From a checkpoint of a small transformer trained on Wikipedia: MLP 192 SwiGLU, vocabulary 628.
Each number is 128 + 32 x the weight over its row's rms, rounded and kept within 0 to 255. Layers, rows and columns count from 0. Numbers have three digits each. The size before them is the row's rms in percent of the matrix's.

# layer 3 MLP down, 96x192, rms 0.187, rows 0-95, columns 0-63
118:065102173161105136140139150122168132140174160093055119111108150187126117149104140171105145167109255116139178105158121114117143150152119095167058111089107126129137185145096142148130149137130143
090:125083117088081129161046123145154128130158119143143160121213108103131115066143164105123099117111122096104089131106164070185115120114124100162141124089116123107130093190114050136148098137135134
111:119178121084082162148101136156165110132114126095106175133100132072159156143129063170145089093125086121120118084161075135116165094110135138103146145167114098198089160161173131092229165119137149
092:142100143149100100066122091141081129122133159133110165139152153133144151091078102099149129119100110163113196084130144130168102152118111124141133069107135114137172132156167077115123154123174100
108:143080075112101117110135106164140137130137143089122158138085114055101155133159145092100145155124218126136155133135104138141102149134167146076098136147102138095093151116185118148133126134109077
089:150172119104130113137093106116130131153154145141116090105116136112117122158106128130122159131069124164143169126143147150077130157146128145162144187139133123167167091110103175116181176152217161
095:071167146134105131067132114041107122089142158113135151118105119166102145156181130084163088137165121174144081138159115115154101012110157155076121161187131151081172133079144114149091103158132110
137:075140135106110164173108101086169130081170105171137086156117103168156136131147122092064118087129136102101151163145127106151093134102145120162127127105120127118129140090138127079130139089122133
101:103111116108116138117173053150184123136130107114116105129202138234132112090106141098144099154130159157182121144138130123148107102111143154141125064119131118117107100111101132141088123110135141
107:143175155146108112113156164070139128167094129143088127118153148112143174208091065137149120141146100120137135096122137114079161066126107175126170144143077188136114085065129137209123084158167077
093:121122137127145093131172111133183138126071125158117135146152190161114104171161103114163099137117136078160112139139196088064139108145131150143148160063123063136153148144125155146101096154141088
097:128088123165143144155124162105075133102142098058136098145113085091094053121123134146114132184136128162130113117082156193154197167121142096112097155138155146122173074134165106145147179128140110
095:103125123151116135148069138182153121114154188178091127061108169178107115127140140127128170082107148087165135144124122108166099145155130140144094131082096126161127156125074196122120160110067150
086:173114086116126099184115055097143126124084121132118203146155168115157109090135092128048103100121158153084123088145083052148153151137121140148115150139139074184086134140119093153134079069127075
096:145170106180070118077164131124094140139154102095128123170161130175092136079072092103140159142140108116092133136158123113082108104098139125117111101111118194147154135162111069122119128165114139
095:161099164164128116175112168129132118109128098116119105090138189146164125078103183129168134155100114198162146141108091144158103156138118106104082134045150108104133172137171107125138146129106143
098:135149096101129093140111179148166112088110138136115140099118117085176151159114122086088123119144155178144110155107125139152153063165080077155075137083110123086127148091143097158141144128127192
094:099081124159121131133117113172093132125116130105174164087130134134155101077082126180090120137106192140137173124097144102209016128115148134141165123123137173093130129167136117153151129135170091
085:165180167131121036194104115165134126084111099134132098097114119146117181096154160062099099092132134173178112125108161119110118136146096095159109111111126132165088155131148122077115147093150116
088:130174167131149157066210123162120117132098126054170104165110159137091147100131123113162128167065185135144089097108136116100145101120149120169142117146122121107187135141132120102138153067040208
099:089137135073080147134106112068112135130136142119122214074159143112122143167140132126079065197157156069156121111122145101096144143122122156105170091145108147147116128143114132206110167130131189
087:064075152080081127098169165113123128112110126130126119077131135144150100110147121115163150133096122102156164129144095122201094055095115095186160186131091104121073146138101099111096161102158143
093:047114144147154144115141074128092122114118128115070113129129129090114095129128083142063094071104113188144119121115124116152138153136159156198145106165133128132038124166060142143109124132083073
093:133163073082167163099130139152081139111119147144126133145149151054153165096079172111110088124143098205094119136093115104137104205159089095073131136120110117151113178045141156135137156131108126
094:121142158143116141184173086115123137112092104126138186131099166143121104150110087123112172121115114146164106115146117152102139153150139226135151124108164176183131177183135136144180152107088116
093:187110166075145157107121087119114129131095110128148082160174122110066123087185150106125134115121145194117135107143150097150094210091126163105126168104120142146138132148144150105136114097133141
110:154131143028085150135160138174126115114145134130100137126133124180162062097102150142175119143141122142097148146099140160200168185106158132108157155181078077138121113186202101079140158110106160
090:066143121094141146082125112143124134109159089135144118163130140167141180149094172188081094134124121066099148139159136130111127093095171109137117105151089071129081133108124110144092207113103172
104:123124105096115125120175111105117135129157107167162094063144125117101148134078110113098117140096160129156133107171084126109111141128152113116112165210167114101113085079174132087092180095142136
092:126102106166128148161063115167174128118178157076131108116159126109150192028155167168104134123156128168176140136152098059110119151075106103141087097141144101127082106131168118157100103181098160
108:191127166153120095088092154089114132136159141185116125146080176156147144127085180166128116062189086146105098110134078105084102087138078159094127190116115086085195076119109158113087069181108080
094:106104115182121132183149083119115113135100134094145162066093109151150080138104157144141161144106131134138113120115160131064074118133136137100157115109162172144137118099184109125064176136083155
092:140062131138115158157083108209131124137170126131113113106104111147118082136174063146122075156119123158119102108109113168147139144109167089089093144148144108092068141140119085147093164117166109
093:043109150163088135115100114112128135087116124154180174119129145126121109123169097139022119074116147093082100129163102111183146138125140142109083157110135107078137095114145127162128124089156155
123:139156131140148101098116206057160128146118129089104160112128167088140116081169175089130112126175144111112108130096063112142131144143088168094112204116162143117119092146188173170160150110168084
108:087171125113145159144180104102124113154094115104084119140110151118071150152069153124130174057117161065102085144102145097126087125099219100176101142088154141120129080112132096129161081127162120
102:146119127191130157132060159188115118132114181141096106096107116130120111129110174100078138125153139067157124111110090155158141102096146149155161173153122166106113108140137085117147083203157090
101:062191150181115092110090144127169114114159145114101191097164103106208157134088104152125121116087133056141125144155144141137181116131080137117145138121137131099097144106097172142142121142095165
090:096148147101125104169138141134116138144107129102127165138146113096124058135090145105102135109140157109125161069134103156166087149145143165159171119171140082145148193133083112135119073067093132
094:104099116195148074115100153092169139125095092174082158169077110101139148124115147101163177114095086149156136124090106158168022132123147071076182105129130145133124183076128154105113167139127109
097:143095102152070151114089107201145143118122104098187084116134114121156119144108065152074096154186167135126140108142153168163071129105120101116132122073155137120155107163099157117149087097150105
093:128110106105109143050150070138112142112114114146130113069162097102115115070043174179103158148098142154196126133122120098093178122108167057132106128157141156149153171110136152130118137122103132
094:125116167095049141101133185093138133127101101173140087151092126148142127151131167182147121123174128140136100126111112118170065092134138165101101082093119149089165156170184088168134115115137072
094:143117136158102155167056152049144131110108062074181148140172090131168148108145166153127117169148128157147149158143109167119107054136152174122114094093114135112153150095191114146164104150098103
104:116067132132070095149149103096187136138095137050125146119113155072121098110151179135167098143116116115126078113143167185108085098137141122123117116110124113041109152112102124164116094120090149
101:128167147149074068124111130065160125117105175114113101139109153148111144134204160095077169108147112126134115120142138151131101117120100081111148148133104081135114112099072092148177134169095122
090:148099153187173185112148131104090123145123122069112108116092092160072013149171117079079071114101105117116172145125152108118119189127149116175118155099112115074131084120125137113106093108180150
098:129175146154103114107064156089229126149107157103106108134130123142166103166125112086144085173167109207143092145124114159106157122117134149140128089102134157131159146150128126122117120136129089
080:170179080151183054124171130177075118127126153106160145108152091130107138150113101165164106149150130169144159145130107145130137178134047194156131120144163150148170146068106169132095079130108222
106:074107133055168107188142154165178125151145108150179134147149108141157143164169114199148124113083121121168129116132145094093125116149105154116173135114152065098186117168131148149063162167078107
102:179122139128144178108071077126131118128089155057073081131129099141123098135193084066077119123135113086137115107085099133135088113120143105134104067103109124159106175128197135113183073146103166
099:088132105184142170117132150152177105130148127121034130181127084071139169134108113103119172129128083084097067136168131068092118092144194111159153109120088154154060142165129135125091165111143114
088:071159081167118144122131213136122130124138129115140215137108153128082089171047126123157071128148124156101096128145097122154129113119088124127140181054165129157184153147140185182115161114109161
145:123133102096171099110191104131116122102164120165146151118122139148108130177130098154139115140079076131161166126119126150113135117141084126173091137098117087086174145128094155159113170170075102
099:130122075106118055120169075173166123130105162183137109124073136092091147117169134085129114092092168110127120094149098147086163172106109163139144121184160074145099148118180093152111106106111128
110:138155097145122148123114094143117115137136136171156130139170174083126170125090126115136131115130131062131116143092118154114119078103189131147107144128104150129130126126128142170166181112121174
091:052161136082115129192102125069161133104080160077130173095095146163126089162182142161133099093159083116143167117095101112144142088139105085190148156146142173132115061079158137120148165131074129
089:153136063090089162158054121157114135130069137166108097117058127135073074172173150134197175126119111135104162121180137153135150107130103123134137084096114134096048090126120147081140137092080092
086:160145086169097108085115124175120110120144104035101059113127126107127125131134185149149142118125098190107167153117127120109141115090115096148050065138157152180122102160164162107107153151154161
096:126119104136074094135132108123148135122172111098146171126145121145193137162063145123100081188112104083177166113114164155168158125082111074149103151117129135102144112056241125093170200121105092
103:128152101131138129144128048103102131130069155163161096187199193106116141093062164166130094086126143096060116126134142126111170162139170121084164075153142104134151169150106132118124158093176148
101:171120151135072124158092163110128136126131152181157121123105108158147125121184219173149141098102130138097143163098108118033140083130127123172089142124173138145138151131081176139089114193100110
098:116124169140162084170106105065235126121149197122062149128089128157131167133189147121075152147153121103166088141105128054102104118106105147134135120161144139165078137051093090165094085126131139
099:171119135146162095104091101167094119125131081058186161124128163168112163128139189102065124102196120151116118101120085168136117117155067144086098109126197142130142110153151148119085082159114177
096:211065129075124100072143135132186139123131153095150137081173123187168119133142113088138168146119168091204104141125115104121072110147121143113147103159152170149143081130141062141133141122141116
086:147116133153142141114153160093133143146096146108140133137093143205159099117148074170110138123106148141120171089108164153145045196157170104159107120121076167155118126133081065099145085107066109
094:138105181178128150101115122145151128142087132151129142109131089151103180183106109109130149142159053100188140102150141188115089151134138122142098082153130162089164046136142129188085128115090097
097:127148150123136094080143066148129125107148113158116187108141177181128113117097148158126148169102099115091146128103156119118124112100091149137086138112135086195080209107138090134077117161198145
098:136082136144181059074152149163110130098138130131102165111149159155179163137099098132132070080187112138152150115148139159135149129153106149157187210107134159139204120173126198165175132118132157
089:082152120095097105127135097109204129116083146100114089126103110083151185161096130113160181150161109129179095108138124089107129098134118142146112155101160152075100183131201144165106120096132118
090:165172100127153099108178145132171126148126156121089122139117132135077134196130145118136159120078080085131110090159145149109125208207139130077153088125058093137125148091096136138217092150143137
111:149161081089128170102109117128143126133146095171164129137107139183167118131191111134099133191174180118034112116122107101098106106121106079099150086147168105190114136150108159148143153134148169
093:146148181087123168200112154094168138155106118117129104138130117158164169150129164142156196087103146129148079116125114122148108147121158145103091147161145148107079138119076121078075161134159127
085:124222144141119134112119123065152133119138122163103133045179142113136106165158139177097157040125159146202135156102148155107157160119119120106109113116113172160143138088111143108110166097108133
094:061141094195165160133093172071155131139106158124102170119124146147108102107104147119102124126124146107127179126152129109159144157117149143147085073098130175114143167177123059183113108186137116
094:104169120149106191086093093111083135111126186145121152170107179122134148151124136139161128086127098137028158101099121113116097096138175053099132171112128174140130124162121128129121155103095131
108:117156108107109115147170121147079125134133119132179115139142131113147123084144138093209166107136133127144110141135114085107159097141114153095138157172126147062129152115152116142124101108047149
095:149154137109105127117160157094106121122173125119145096116133180119131124126045108126125173097151121124105099189106149126061205128121128205150116127100117111149135118173097072155144127155161076
099:125100144173145096161118131142103134131141149078091043145067123100091061189102094080128110161132135166134108095116179175087135162101071155222096112129130177157126139112117141116104147172115143
109:156047180139165039157137115112136127127109088133127119156120165136108100144130164145135133124155149171121207100096137101152143112192065159131125203157144054087126127122152137139152068190083117
105:131100130124160093180178115181214125113195076111165110125110181095140150089125140093180118131069073131171116096151111209134166076095123097166107116083104115121079085117104090107137109106131076
095:123141139149158110125131123091045131125099137094147147117123159198123134157120064161159138177114140156173166148145146113136116170132081114124116131099106129090116214142112094143080135122104173
100:122156177148200142157086090131149116120151152130107113093131147113136109126141122151170142120145119158141101142131108131126146162154134120126119076149163163187064091134130159104141121086248112
093:124088117157198179160134170131212138117106125152088108144098162146124117123176184091178126111125158105142150120168144168156047169151140169110086113126105122136130161084154165135168090107140186
097:103154099148081063134130162118182134137102083119138137144090132196108083104182073163153108128133128104154140185173163140155166147105108117216087153118097178103146130165185102178130072104133115
084:111107126144133105136133118121124124135072082153143161109107099176138128141123127062181100137117141129135087115128142089172083116115126085127145201078153140161200176135140147094156084156104188
093:152217139108027186104168153107087133148209097114157202095117129179136173142160111206092103150139113147139100165113167096108170154146169143081189145185127109182097111134117094157165159146124189
106:174094098123109137146158161136196129127150147098109125176095150117163141162116167080100098138214112141135140159117139114099129173104173037147144117128110115126089043154131125154161076121137138
099:076122135095163093157113118137075136128189168108072135118142116165134170149094101106173125122127184129127160118125075195093185158155113138117174119161123115108088096085111070102133073075167138
188:172129121059167074099157140070088114105095148129127115057123126105164120138157157156195111177092060153246150170121126117121114110149051131138183104115131136127133138181095120151139117117140144
098:089197142148159162081155187121153128119163172133176147091124119143097125125179131149091117072111149177151151129145125102103111165138101176177148168114159080115102095129108150164160110164202096
109:129163139155108114147122120144061118148073082213106158120104152103127127134122172136170108128141150125128085123104120127107171141133157146153132145105148117125108106094120110132115196183071118
096:130149118185114132189132104160156124110150141105116070121045123125068127114150142081135070116143151140132151141142141066128141094136194142087099069126071157110128139127170135116102135127087121
099:145097132116177111074117149188129134141096122032120102159088140198150108101169145122136085123146135209112143085145117146134117105111107128130110179159124103064135126171080113181135061115127138
094:129110141109143113126113161117085127121132113110148160128132194153118152076167172086248116161101087126174142093134128199192112126144107133156147129096117071114093117120206093087162159068115146
121:112152211219164170195143193160150133126123142110112149100102147107119121142117155122118134164140134153128132137151092131132116118144098155132085142152152134095117142076139136111150100126096161